config = dict(
    num_attention_heads=5,
    init_std_down=0.0035,
    batch_tokens=262144,
)
Each number is 128 + 24 x the weight over its row's rms, rounded and kept within 0 to 255. Layers, rows and columns count from 0. The size above them is the row's rms in percent of the matrix's.

# layer 9 MLP down (transposed), 2560x640, rms 0.0394, rows 955-1036, columns 120-159
size [104 100 110  90 125  99 100 104  93  87 101 105  96  89 116 106  97 101  99 108  92 102  93  94 105  88 102 101 101  98 107  97  95 101 117  94 107  98  96 107  94  99 115  88 106 101 100  97  96  96 110 104  93  98  98  95 103  97 105 108  88 100 100  92  99  91  95  99  99  96  99 104 105 104  96  83  97  98  95  94  97  95]
[[137 110  99 142  74 160 150 175 127 139 141 124 142 127 126 149  93  83 170  89 115 142 118 106 163 116  97  71 140 152 151 102 148 110 108  89  79  81 137 156]
 [125 142 163 137 138 123  92 140 166 141 121 165 154 174 103 157 144  77 117 138 118 148 106 113 101 114 106 149 165 126 131  96 128 143 120 105 131 118  94  99]
 [129 108 133 173 144 122 132 151 134  91 114 107 145 141 106 154 131 131 109 174 113 112 150  95 143  92 166  81 130 132  71 139 128 132 124 126 106 125 118 135]
 [161 111 155 137 102 150 168 140 158  95 108  93 134 117 186  97 143 113 120 130 106 140 147 108 132 130 125  93 141  97 149 115 129 125 146 150 151  86 153 132]
 [158 114 134 129 102 145 122 122 128 145 122 142 147  87 127  93 143 103 117 170  94 139 138 126 130 167 161 114  76 109 121 174  68 121 162 139 123 159  81 131]
 [154 113 122 169 150 122 114 127 141 105 141 152 146 132 126 123 130 156 160  93 146 132 176 145 104 128 119 144 123 113 137 146 167  90 123 112 147  81 101 112]
 [ 87 117 148  79 108 171  96 143  91 159  99 171 130 133 153 131 167 101 133 170 120 127 114 172  94 134 113 144 117 107  89 124 122 111 109 115  86 166 126 147]
 [144 147 137 113 108 114 156 108 201 145 120 113 115 134 142 146 133 121 159 133 112 153 104 143 119 137 119 104 148 110 131 172 126 137 133  82 152 138 159 140]
 [128 161 117 151 133 185 144 154 114 143 136 143 110 170 129 160 181 131 135 101 124 119 116 162 109 166 154 121 114 147 144 167  98 142 115 101 124 150 124 110]
 [165 106 117 120 139 124  92 164 152 113  99 135 114 118 126  86  84 132 145 141 147 150 207  77 141  93 156 127 106 138 124 133 159 174 130 108  70 119 164 152]
 [154  77 102 101 100 100 162 153 127  98 156 110 105  97 131 158 178 114 125 115 139 120 146 138 134 116 103 153 168 146 131 136 125 109 129 132 118  84 161 148]
 [143  80  86 144 128 110  98  98 140 163 148 122 130 130  88 125 147 108 118  97 120 110 149 140 135 133 115 184 114 168 118 110 123 120 160 101 131 127 125 136]
 [153  82 145 127 150 120 145 118 135 100 178 199 129 108 147 151 120 141 153 144 147  79 150 170 131 118 135 159  97 117 124 104 121 118 102 146 139  78 132 113]
 [161 167 128 128 135 170 112 116 185 149 134 142  95 103 102 144 107 136  82 112 117  85 106 136 122 120 124 118 126 129  95 163 101  88 116  95 112 142 143 122]
 [127 142  88 118  90 115 162 114 135 136 127 122 127 105  97 141 141 117 143 157 132 133 122 135 143 148 127 128 130 160 171 161  94  83 154 101 126 161 104  82]
 [124 148 166 127 140 130 120 101  77 117 137 134 173  79 138  98 153 122 130 161 104 123 107  91 156 129 148 120 149 122 147 119 130 127 160 140 102 127  94  70]
 [134 157 155 116 113 101 165 116 135 114 155 158 149 127 137 178 118 102 142 136 127  90 149 105 124 137 134  80 134 132 159 116  86  85 132 172 116 114 139 107]
 [135  62 119 123 141 103 145 106  93 113 176 110  86 158 135  91  87 136 187 105  97 116 158 142 150 130 127 125 123 136 121 106 185 114  65 143 131 123 145  84]
 [113 113  86 120 121 135 124 121 119 140 114 125 129 137 125 175 120 113  99 163 121 191 203 108 177 113 125 107 126 149 179 149 121 125 117 135 109  94 119  87]
 [161 120 108 118 164 146 131 110 163 105 110 126 145 128 161 111 135 149  95 141 140 139 113 131 122 143 138 106 136 107  99 129 125  98  99 110 132 144  98  86]
 [102  95 167 127 131 147 170 141 144 135 128 124 162 103 130 155 135  90 128 110 161 123  99 154 150 117 139 126 128  80 132 150 130 144 119 118 153 102 129 127]
 [114 128 123 124  98  87 162 116 154 147 139 127 141 131 140 126 139 158 142 111 104 104 134  89 127 138 146  71 134 137 169 122 157  83 119  85 156 118 109 125]
 [110 150 128 131 147 131 107 156 147 121 140  83 108 134 116 122 115 157  62 125 136 159 112 139  90 130 172 133 145 158 139 128 118 121 102 119 136 150  86 108]
 [182 132 140 146 144 138 133 143 169 130 116  63  80 142 130  81 118 106 130 111 112 126 131 139 118 113 109  98 123 122 120 127  98 149 120 134 124 174  86 127]
 [160 178 143 162 125 142 134 131 122  90 122  76 124 112  97  90 124 123 137 117 111 143 115 147 132 118 148 130 129 117  97 140 149 109 114 127 137 103 146  79]
 [180 118 141 118 124 160 130 162 120 126 115 156 104 102 123 159 101 136 119 110 151 151 140  76 124 120 142 148 122 116 122 110 157 103  90 140 118 155 188 125]
 [175 124 139 144 143 142 143  94 152 128 111 133 123 155 168  92 163 155 126 119 150 142 110 165 129 149  94 126 143 104  92 114 150 126 132 112 140 152  99 127]
 [147 135 113 104 153 120 139  96 133 138  94 155  85 109 119 127 150 106 127  67 145 129 157 134 126 144 118  94 135 164 162 103 156 130 137 114 120 192 126 100]
 [111 136 142 145 152  52 143 185 149 157 155 161 132 155 136 115 110 155 146 104 128 142 108  96 133 112 128 128 162 144 122 139 102 169 122 144 126 138 151 174]
 [119 142 147 161  99 145 133 112 137 156 109 156 104 112 121 119 131 121 131 109  91  99 147 141 111 135 157 137 155 146  90  96 125 163 144  95 128 113 132 147]
 [139 104 131  96 161 126  99 134 129  68 153 147 126 129  97 166 136 131 125 131 179 103 122 139 137 153  82 110 165 110 170 109 123 101 146 143 128 129  79 125]
 [155 113 135 127  93  95 131 107 134 121 100 164 173 135 136  93 120 133 117 127  92 130 131 128 124 130  93 112 121  94 122 121 118 129 123 165 101 137 149 146]
 [135 104 155 130  81 120  94 155 167 122 164 126 152 157 132 128 120 125 133 150 113 135 110 110 130 170 108 119 137 128 147 130 134  46 108 123 174 109  99 112]
 [108 140 142 181 161 145 123 132 138 174 138 121 126 144 121 132 121 144  83 134 127 120 130 191 118 102 130 124 135 124 126 145  92 128 136  98 136 119 120 134]
 [117  96 122 143 160  81 110  97 134 124 160 123 147 114 177 122 120 115 133 114 153 146 164 120 135 141 126 129 125 127 114  99 132 116 126 109 148 121 135 153]
 [138 133  89  25  80 140  93 120  92 123 109 121  81 121 185 121 116 131 124 114 117 127 153 164 123 136 134 155  82 170 127 136  90 144 106  95 139  88 148 129]
 [ 98 155 113 137 112  99 135  75  86 114 116 104 126  86 113 103 148 133 132 124 179 123 138 106 146 127 115 110 129 147 131 116 129 120 136  95 133 150 126 137]
 [147 106 119 152 118 141 128 123 132 146 129 123  87 144 145 154 113 134  93 109 149 119 121 127 128 126 111 176 110 132 100 138 104 130 136 106 138 108 130 119]
 [105 127 101 103 102  89 139 139  88 117 145  83 137 139 135 129 107 132 168 141 106  93 123 144 105 110 141 138 126 143 153 165 154 120 123 138 111 132 110 106]
 [150 151 132  91 152 115 140 121 149 135  69 154 117 174 173 159 118 141 143 121 122 115 140 112  82 104 120  98 169  74 144 131 130 169 130 147 112 101 139 108]
 [129 119 160 158 111 143 146 122 132 151 121 104 145 137 124 103  97 111 138 120 125 148 163 115 146 166 124 144 128 131 130 151  99 145 112 135 116 126 137 162]
 [131 129 133 116 152 109 102 132 140 132 122 141 119 118 139 101  96 128 113 178 125 132 106 119 126 129 168 104 123 142 127 125 110 138 165 113 110 135  96 159]
 [128  69 129 131 173 133 142 109 164 110 124 137 146 159 139  90 127 144 124 130  89 156 155 133 116 148 135 152 144  78 143 113 117 133 120 179 153 119 153 138]
 [101 177 111 102 157 129 125 142 112  82 120 129 130 173 145 162 126 116 113 140 116  97 118 100 141 103 151 141 151 105  94 101  95 135 100 165 153 164 103  92]
 [129  82  85 124 113 109 105 135  84 132 148 138 137 148 121  84 143 124  82  93 154 132 138 149 121 130  93 172 115  65 150 121 154 142 134 159 130 117 151 153]
 [ 98 123 178 119 118 153 155 108 120 152 118 150 139 123 114 128 167 137 129 151 114 164 151 109 141 171  99 102 143 121 102  89 150 105 128 120 102  99 119 157]
 [132 114 120 124 105 118 153 173 133 136 142 139 143 162 145 108 100 101  74  96 108 116 143 148 132 158 126 126 107 114 156 136 143 132 149 146 116 134 133 121]
 [128 108 154 164 110 133 151 157 106 109 118 141 148 129  80  86 144 124 144 148 147 129 117  62  91  99 115 101 129 147 111 122 124  86 118  74 152 133 122 115]
 [124 134 126 135 191 146 146  94 124 114 124 140 127 123 145 182 111 160 127 155 149 141  78 154 135 123 126 157 134 138 135 153 123 127 118 156 136  88 140 163]
 [142 137 111 120 148 104 148  99 133  80 146  98 131 106 163 132 162 159 107 119  80  97 139 149 134 156 102 160  89 105 127 135 149 124 119  95 148 131  99 163]
 [108  84 168 101 105 117  88 121 123  96 124 142 141 110 192 153 113 138 160 142 108 161 129 108 146 129 124  87 169 115 111 161 141  82 132 133 104 145 206 144]
 [101 124 127 129 104 163 116 128  74  71 125 155 131 112 153 107 141 145 166 140 136 162 115 122 125 132 125 132 145 195 149 146 150 145 140 103 107 133 131 144]
 [131 139 120  99 151 120 157 122 137 102 171 138 155 121 125 100 133 136 152  99 175  98 122 134 135 138 117 125 148 131  80 114  97 120 124 197 102 113 132  92]
 [104 122 123 133 128 155 102 119 104 172 167  89 127 144 155 146 121 141 100 129 149 122 103 107 163  89 122 121 135 133 103 154 162 137  75 129 136 151 105  97]
 [129 151 116 125 128 109 151 143 118  95 122 107 142  91 155 108 116 136 104 144 146 106 130 166 117 181 136 130 103 132 127 124  76 136 128 131 146 139 128 143]
 [182 148 109 109 142 122 110 112 144 133 134 118 122 119 109 122 137 164 166 155 132 128 148 113 113 129 160 120 142 107 110 143 179 151 143 137 156 109 102  99]
 [117 140 106 138 107 131 141 162 137 103 138 161 152 143 129  94 124 145 135 102 126 152 136 119  99 112 104 149 120 119 118 122 181  97 124 168 169 129 184 121]
 [101 128 151 176 157  48 129 119 129 157 119 133 147  94 117 109 120 122 135 142 133 133 178 146 117 148 147 103 135 165  90 157 116 131  93 118 124  91 158 145]
 [110 147 161 108 137 155  97 132 144 156 154 125 126 164 124 125 104 160 175 114 154 125  96 137 118 146 160 106 146  86 117 141 107 117 136 115 138  99 115 126]
 [178 120 166 136 139 136  91 133 143 126  98 103 100 147 103 123 130 133 139 127 174 139 153 146 122 139  92 104 124 161 144 139 117 129 129  98 151 156 137 107]
 [129 120 135  96 150 125 176 139 162 153 131  95 152  88 158 141 137 165 136 120 136 137 142 154 107 124 135 137 157 143 204 115  97 147 137 159 125 173 111 117]
 [108  88 125 162 115 188 131 127 102  87 118 105 111 147 113  61 124 117 146  91 105 126 132 137 100  90 139  98 154  94 142 108 147 168  92 142 123 140  71  59]
 [ 95 129 100 146 150 119 155 161 110  80 131 127  94 131 144 119 130 113 135 109 136 102 148 135  98 105 151 133 149 128 109 131 129 101 118  75 110 140 137 145]
 [ 91 165 136 139 144 103 113 144 147 108 121 136 129 116 136 119 173 137 105 173 147 156 144 137 113 182 105 140 140 152 166 153 118 123 182  98 107 123 133 136]
 [112 120  95 148 171 161 140 133 140 124 134 155 146  88 162 150 171 151  82 131 120 201 117 132 115 122 128 134 146  79 183  71 116  97 145 162 126  92 104  71]
 [129 114 136 127 183 185 112 166 122 155 134 161 149  96 128  97 148 156 126 169 135 144 159 113 123 134 169 104 102 140 122 111 144 147 136 136 133 165 100 125]
 [153 124 101 153 116 133 147 154 116 107 140 101 117 116 106 107 137 125 127 161 115 138 108 158 119  75 136 147 117  93 108 117 148 146 132 121 115 160  79 130]
 [126 142 107 151 105 146 135 107 118 154 122  99 102 116 135 120 102 129 124 100 138 148  99 174 104 163 134 147 181 122 139 150 103 130 157 125 148 107 153 125]
 [109 117 126 138  97 139  82 140 142 132 137 160 155 127 165 173 134 117 148 141 106 101 161 117 123 116 146 145 128 127 141 171 123 141  95 137 116 151 113 101]
 [ 86 143 119 149 149 116 118 156 131 117 106 128 121 153 144 141  92 150 101 146 139 184 152 124 131 111 112 112 114 115  83 149  75 146 151 139 108 136 146 158]
 [126  92 106 128  94 117 115  88  95 131 136 121 138 170 170 128 148 155 119 139 120 126 115 112 105 167 116 115 120 131 109 126 112 137 108 169 136 176 133 143]
 [133 103 149 164  86 130 104 122 191  98 162  90 121 165 121 120 149 127 124 155 102  98 109 199 128 117 139 128 126 115 125 132 134 131 149 125 142  86 170 108]
 [117 136 143 118 150 147 114 127  82 112 184 121 133 106 134 128 147 138 115 119  86 136 117 138 175 107 129 167 108 133 107 102 127 138 154 101 116 151 130 145]
 [152 115 114 169 114 113 119 132 104 152  99 100 155 142 123 175 162 127 142 118 104 158 143  83  86  96 120 110 140 148 119 160 130  94 127 170 112 122 163 129]
 [173  90 163  95 123 137  81  97 122  88 173  94 122 127 128 103 113 127  98  90  63 102 123 139 119 140 117 133 111 146 171 163 135 152 156 130 113 147  97 125]
 [ 62 147  84 161  95 110 167 118 142 130  88 154 138 150 129 162  98 116 129 167 124 152 141 148 132 115 150 127 105 116 110  90  99 185 193 138 132 133 178 106]
 [107 153 143 146 142 129 158  96 156 117 160 130 121 124 159  90 165  95 128  81 151 118 167 109 126 104 124 121  81 149 100 128 179  75 122 122 123 151 104  76]
 [122 120 105 153 186 124 111 112 123 127 157  74 139 134 112 169 115 154 114 134 147 111 110 130 126 136 177 138 143  98 107 101 152 125  96 150 134 130  77 124]
 [111 127 119 104 101 132 127 109 134 126 138 100 207 131 136 112  95  84  84 116 105 123  91 128 131 152  93 163  85 116  99 128  99 135  99 112 140 135 130 123]
 [143 118 172 126 123 102 135 114  98 126 169 143 142 164 119 102 126 122 149 134 161 130 174 112 117 193 143 159 143 134 106 111 144 123 168 110  86 117  94 109]
 [125 145 123 132  99 123 130 154 154 100 108 109 102 144 144 121 125 100 102 140 108 107 135 147  99 125 106 152 148 113  79 133  92 191 137 126 134 126 137 160]
 [165 125 122 131 110 137 172 146 103 146 135  97 173 166 122  95 135 149 134 145 101 117 182 127 138 139 122 132  97 144 155 149 142 147 156 123  98 135 122 108]]
# layer 9 MLP up, 2560x640, rms 0.147, rows 956-1036, columns 120-159
size [100 109  93 126  98  97  96  98  99 104  93  95  91 113  97  97  99  99 110  95 101  95  93 103  89 102  98 100  99  95 100  97 102 116  99 104  99  94 102  97  99 104  93 106 102 101  98 103 101 108 101  99 102  98  92 100  96 101 109  97  99 100  98 100  93  99 100 100  97 103 100 104 105  98  87  93  99  98 100 100  93]
[[130 130 126 143  88 143 124  98 140 128 157 112 118 138 160 141 153  93 122 114 136 133 154 136 139 128 194 156 120 103 108 100 143 123 178 165 145 124 129 144]
 [ 73 115 139 126  98  95 156 162  96 120  96 175  84 132 119 112 114 102 144 147 110 117 185 124 152 136 111 123 115 119 115 141 159 159 146 165 133 121 131 124]
 [123 147 118 143 126  87 121 129 111 130  96 144 112 102  69 156 131 150  89 125 104 115 111 158 114 164 141 192  95 146 128 122 151 152 126 164 130 132 123 117]
 [148 137 133 119  85 144 116 144 140  99  98 134 137  96 134 108 136 116 109 113 132 114 132 154 142 136 186 112 105 112 145 131 106 101 110  98 109 138 112 117]
 [156 123 128 112 130 148 123 159 137 139 130 135  98 109 109 170 125  98 157 106 119 126 122 121 137  87  84 129  79 140 172 160 141 124  96  93 131 150 125 143]
 [108 130 134 152  80 148  87 108 174  99 142 110 161 129 125 134 133 171  81  88 139 107 154 114 104 129 128 135 148 185 176 131 120 119 171 107 133 158 143  90]
 [118 120 157 132 108 138 140 143 108 102 125 180 158 142 178 125 194 142  89 165 116 126 121 129 151 146 118 155 113 113 114 155 154  85 103 117 124 143 133  87]
 [163 182  85 138 127 121 161 117 116 138 106 116 135  99 142 144 139 119 100 129 143 167 110 128 148 107 213 150 109 133 129 151 151 120 164 154 121 125 102 124]
 [150 123 141 126 150 146 141 107  85 159  94  85 135 155  80 123 151 118  99 142 101 125  81 143  79 117 112 122 159 141 133 120 137 119 117 124  78 107 139 130]
 [113  91 142  99 117 145 116 112 154 121 144 141 155 147 143  97 130 140 150  85 119 157  68  85 146 153 127 188 174 141  95 121 143 137 121  95 141 114 136  68]
 [167 105 162 118 169 138 141 111  81 135 141  74 122 115 162 150 129 102 139 134 137 134 144 139 137 111 127 107 154 183 119 138 127 163 114 134  95  85 143 187]
 [137 140 135 150 133 128 141 116 110 134 134 102  97 159 138 148 132 152 122 147 163 150 114 102 103 118 116 101 112 102 109  72 131 109 135 100 147 111 133 124]
 [131 104 158 101 159 138 127 132 101 113 148 140 175 132 167 162 129 137 155 143 149 195  95 135 150  70  64 111 148 136 112 108 173 164  79 115 139 124 154 132]
 [152 119  97 165 108 129 147  76 128 107 105 128 129  79  19  91 153 101 139 137 144 117 148 123 113 142 133  91 116 190 143 140 101  86 185 107  93 138  87 130]
 [150 131 130 192 133 161 131  66 115 183  95 100 127  96 125 163 154 160 135 124 152 138 132 119 130 113 166 116 132 132 138  80 125 147 134 142 155 134 124 109]
 [166 131  97 124  84 115  89 152 154 133 116  81 109 124 133 120 151 150 146 109 147 161 133 144 116 121 118  60 119 114 135 119 140 163 133 145 146 122 117 133]
 [135 141 126 142 121 145 110 113 123 155 104 107 141 158 128 147 141 140 127  85 107 153 140 127 125 123 134 130 118 108 108  98  86 114  90 124 100  89  88 103]
 [106 116 129 122 144 115 138 140 123 148 110 140 145 112 103 156 117 133 133  95 110 141  72 124 126 134 138 139  96 157 122 112 123 105 108  76 146 102 105 138]
 [144 129 119 124  92 163 133 132 169 104 159 112 127 142  92 120 125 123 111 127 114  92 104 135 121 144 131 144 101 125 131 112 144 110 166 117 140 135 128 159]
 [139 129 117 104 147 149 101 131 168  78 139 136 143 131 104 112 143 138 127 135 155 132 130  78 126 107 113 132 121 117 151 176 135 151 143 117 110 124 134 122]
 [143 166  98 111 117 141  95 116 149 121 154 170 137 141  96 124 146 141 140 128 122 111 131  88 189 165 102 132 153 145 120 152 115 155 143  97 156 147 113 103]
 [123 126 119 119 132  92 126 110 120 136 111 139 160 134 130 105 153 142 104 119 142  85 139 137 181  96 141 130 150  85 134 167 142 105 150 116 115 124 134 134]
 [140 104 132 118  78 131 141 154 106 147 143 145 174  66 119 125 134 141 141 101 212 155  98 138 149 113 138  88 134 117 167 135 132 177 127 150 168  83  90 143]
 [141 131 119 126 159 122 132 152 140  81 124 111 113 117 126 142 133 131 162 104 102 122 182  85 172 139 132  96 131 134 111 105 109 165 110 111 174 125 161 130]
 [127 113  53 120 117 137 156 122 165 134 131 135 170 110 139 118 139 137 115 140 154  93 137 126 111 127 172 127 160 159 135 151 125 111 135 160 101 139 133  98]
 [119 111 124 110 154 156 140 172 131 132 128 114  63  77 141 120  74 120 126 115 119 111 147 121 117 150 154  96 127 128 142 158 119 118 164 103 155 152 168 100]
 [131 127 114 144  97 133 154 131 145 125 102 197 120 122 116  97 136 139 121 151 177  83  78 176 122 157 143 101 127 192 128 141 144 142 123 127 101 126 117 130]
 [ 96 132  91 157 157 100 126 118 139 149 138 165 139 160 112 123  98 123 130 108 116 142  99 120 129 157 130 115 157 106 154 125 125 127  87 115 143 132 140 180]
 [138 149 143  92 129  80  77 107 120 154 117 104 165 118 190 156 116 104 144 100 116  80 109 139 110 157 157 119 133 149 211 148 130 121 105 126 136 149 110 156]
 [135 145  91 177 107 153 151 144 110 158 120 134 129 150 186 110 129 117 132 158 123 103  90  95 138 110 149 148 123 126 110 128 119 116 133 130 131  97 158 151]
 [146 148 159 149 142 133  80 111 155 140 146 109 145 120 101 132 131 124 108 104 124 163 108 127 101  98 132 137 126 129 139  97  77  97  67 110 191  99 137 160]
 [115 183 126  97 124 133  97  99 141 139 146 129 107 134 117 157 142 161 114 133  93 142 136 103 134 133 135 151 127 141 142 107 152 144 143 112 172 141 130 104]
 [160 146 159 141 114 132  91 124  97 161 138 179 127  96 148 103 136 148 148 104 105 114 125  67 153 118  80 142 142 112 165 146 148 118 140 113 127 134 125 149]
 [130 113 113  92 127 116 133 150 151 115 118 126 113 152 155  94 144  84  95 143 152 113 141 159  98 137 109 104 119 168 111 135 158 183 128  80 140 122 117 181]
 [139 120 113 113 125 125 143 122 134 107  52 147 121 165  90 162 177  96  73 100 121 118  84 104 144 121 142 105 139 134 145 132 150 122  77 125  84 109  81 101]
 [102  98 150 117 145  97 117 134 143 109 135 140 133 180  98 119  85 117 111 136 119 123 155 139 115  71 171  99 124  99 127 118 146 157 129 115 132 131 135  86]
 [153 117 104 135 126 174 130 124 130 107 128  92 116 115 105 119 156 108 160 116 121  55 142 113 104 126 161 113 108 117 108 160  99  93 161 121 114 131 146 166]
 [129 136  86 133 142 119 144 129 116 149 100 169 144 155 136 170 145 140 120  85 149 113 126 161 107 121 115 109 158 164 140 133 146 169 141 170 169 152 135 145]
 [128 105 163 110 126 151 141 114 142 154 113 135 107 100  94 124 156  87 165 153 121 156 128 162 106  87 109 130 121 118 187 131 129 126 158 121 143 137 103 108]
 [174 153  91 125 154 143 109 135 177 125 123 154 140 146 118 135 119 122 109  79 193 138 136 114  91 108 115 140  83 152 149 126 111 148 129 148 133 151 122 142]
 [135 105 125  78 124 149 129  93 152 177 125  97 110 114 148  98 180 104 121 139 152  98 121 128 117 114 106 135 150 133 133  90 112  94 125 130 130  97 121  78]
 [151 118 115 117 105  93 135  98 128  67 134 125 135 164 146  99 151 111 107 143  77 104 142 140 132  98 163 103  83 102 148 135  93 121 168 135 144 129  77 123]
 [131 124 138 182 126  88  92 150 153  76 133  92 118 109 164 141 123 105 161 114 151 149 153  96 133 118 105 141  96 150 157 134  96 111 130 121 132 121 135 120]
 [133 141 141 105 133 145 134 110 113 124 123 121 170 123 117 110 151 114  98 144 137 137 129 101 124 130 119 103 139 155 165  86 112 116 152 152 164 144 136 129]
 [173 138  87 126 172 123 149 117 108 121 129 125 108 117 105 121 106 132 167 129 136 103 134 118 126  94 167 135 124 123  90 132 124 127 139  83 108 119  87 127]
 [129 106  91  84 119 130 112 125 103 162 162 111 126 150 157 146 143 143 118 155 126  66 107 112 101 101 133 123 111 114 131 132  76 119 123 126 133 129 110 157]
 [170 114 121 140 110 120 146 112  88 142 132 119 159 121 104  94 113 106 154  80 119 125 145 167 136 100 134 138 126 144 156 118 187 127 146 122 159 143 135 159]
 [107 145 106 128 100 142 135 119 169  91  87 100 145 136 113  73 134 128 126 103 163 147 149 134  83 146 177 123 145 106 133 142 154  93 146 157  76  94 142 117]
 [108 116 145 120 118 136 162 110 107 133 146 160  85 141 124 177 126 121  93 130 138 122 195 144 136 114 113 161 145 127 130 131 143 125 145 103 166 112 143 111]
 [141 133 126 136 150 154 123 109 144 116 144 126 135  78 159 144 146 103 151 136 110 156 146 133 126 162 157 100 116 159 150 167 140 125 175 153 141 118 136 101]
 [138 145 145 120 131 151 133 102 126  46 120 147 104 110 120 144  87 138 119 108 119 114 154 140 125 134 167 138 107 101 102 140 140 157 159 102 113 114 101 178]
 [124 127 164 139  84 100 138 147 114 136 136 113 110 120  97  79 127 145 140 155 163 136 130  74 133 124 117 142 120 157 117 138 136 131 138 150 135  83 125 117]
 [116 142 169 145 121  78 147 126 141 151 137 155  89 113 103  92 124 115 117 134 129 123 133 150  98 186 135 143 127 143 143 133  88 132 131 131 144 125 123 117]
 [124 120 140 117 161 170 109 105 121 157 154 116 137 196 164 162 151 146 159 131 109 126 132 115 124 103 114 115 132 124  85 137 158 106 118 141 106 117 128 129]
 [ 98 135 124 133 123 136 116 153 106 107 171  95 153 150 105 132 118 114 113 123 105 133 112 111 160 190 138 148 132 138 102  90 116 144  92 209 165 140 127 136]
 [109 158 157 154 154 125 113 104 120 160 104 150 149 105 139 126 115 130 147 118 141 128 107 146  96 113  69 111  96 138 130 121 117 145 152  95 123 120 164 126]
 [146 140 133 117 139 143 115 121 126 154  86 130 118 116 109 161 127 139 113 116 129 148 129 120 168 136 186 103 124 133 137 146 139 152 134  82 130 115 132 147]
 [160 132 132 126  95 149 166 123 121 140 110 126 124 103 140 127 122 109 132 131 165 110 118 113 131 145 150 111  87 122 127 124  98 157 147 105 110 150 121 104]
 [126 133 109 161 111 109 152 136 124 109 116 133 103  90 119 144 137 148 151 121 163 124 164  93 156 134 133 149  76 118 171 134 132 136 125 113 134 122 101 124]
 [151 158 129 146 115 118 117 169 140 160 124 108 126  98 125 116 103 145 112  73  98 117 125 118 118 184 151 105 158 132  87 119 103  88 140 115  90  80 147 140]
 [150 127 101 118  94 102 142 150  83 130 135 115  98 112 144 127 124  95 108 123 150 137 120 132 108 167 208 132 166 102 132 140 103 127 136  90 120 107 149 140]
 [ 96  73 161 108 135 133 125 121 104 134 136 105  79 152 141 117  69 131 128 116 107  70 103 135 151 116 152 124 124 127 152 160 115  97 111 154  95 146 132 104]
 [104 100 148  77  89 124 140 119  97 160 125 124 124 131 140  88  88 148 148  68 187 105 124 108 136 115 116 119  97 101  99 133 159 136 157 149 119 129 156 118]
 [ 91 166 104 159 144 151 120 164 153 147 110 126 137 134  91 125  94 145 118 120 113 108 119 133  99 128  91 132 137 103 120  94 139 132 128 147 134 124 169 152]
 [161 123 123  97 125 119 125 132 140 139 120 120 123 142  93 128 102 122 111 126 143 153  95 148  96 141  75 131 121  97 125 158 150 124 114  99 115 110 172 143]
 [ 98 194  89 104 174 129 102 106 122 130 100  97 151  99 110 133 106 146 110  98 121 109 149 139 166 173 123 108 113 128 162  86 147  92 101 176 129  97 139 132]
 [115  86 117 139 117 110  79 102 164 103 131 125 126 136 129 153 176 137 160  74 156 108 126  91 125 127 168  75 140 129 116 130 172  73 100 116 122 140 135 111]
 [ 94 108 125 123 165 138 158 102 132 116 118 167 144 102 113 108 165  99 119 126 140 123 158 100 132 121 135 124 103 145 154 121 133  93 166 144 141 120 122 118]
 [137 123 125  95  99 144 101 114 160 142 160 106 112 107  86 119 173 119 128 130 117  95 111 117 192 121 135 107  93 130 200 131 139 168 138 154 180 118 122  96]
 [179 106  98 198  98 165 126 118 144 125 125 112 146 176 162  94 104 113  99 116 126  57 110 147 125 161  78 115 125 120 152  91 188 188 161  81 128 149 134 151]
 [111 138 101 133 121 157 107 119 117 149 136 121 135 172  93 149 140 133 148 121 139  81  98 162 133  98 145 157 120 154 151 142 119 119 153 130 134 146 136  73]
 [100 119 147 122  69 131 105 109 114 139 116  52 127 122 162 102 107 129 131 116 109 131 139 111 129 158 151 149 122 119 130 124 110 101  96 142 157  90 148  92]
 [131 151 146 172 119 134 137 132 143 117 126 139 136  95  83 159 118 113 103 121 115  95 124 121 102 134 100 155 153 132 127 109 140 106 105 170 128 124 151 133]
 [112 148 174 117 143 128 111 146 114 195 141 119 125 127 140 179 121 136 106 174 100 104 135 125  85 127  59 130 109 120 128  95 104 125 137 122 141 133 118 133]
 [133 126 133 127 181 164  94 152  97 131 142 127 158  80 137 159 157 148 125 122 154 119  95 166 111 141 170 139 109 144 109 126 120 104 106 116 137 109 123 135]
 [170 175  93 152 162 124 119 122 141 157 140 147 174 136 111 160 118 187 122 122 144 156 151 119 126 174 147 157 111 113 139 102 131  84 107 130  77 130 142 151]
 [130 102  98 124 129 128  90 105 135 157 129 100 156 113 131 151 147 129 123 140 131 131 124 119 122 159 131 156 139  84 126  82 137 116 116 156  81  90 114 101]
 [100 165 194  93  99 124 168 106 121  99 118 136  99  99 113 161 126 156  90 133 166 145 119 121 135  59 142 109 116 142 170 139 143 132 121 103 144 122 159  99]
 [ 95 163 138 136 107 141 121 116 134 120 120 129 141 132 164 149  96 130 147 163 151 100  63 156 120 116 171  97 145 124 137  89 107 147  57  88 150  91 102 123]
 [101  98 135 131 125 128 133 141 132  87 104 106 164 134 114 123 141 141 108 100 149 113 145 107 109 134 139 139 145  75 125 129 153 133 114 177 137 196 139 134]
 [109 158 116 157 166 164 143  97 178 149 154 149  80 129 131 113 141 142 136 111 183 130  61 148 128 118 109 146 128 123 155  96 140 107 130  93 146 131 154 147]]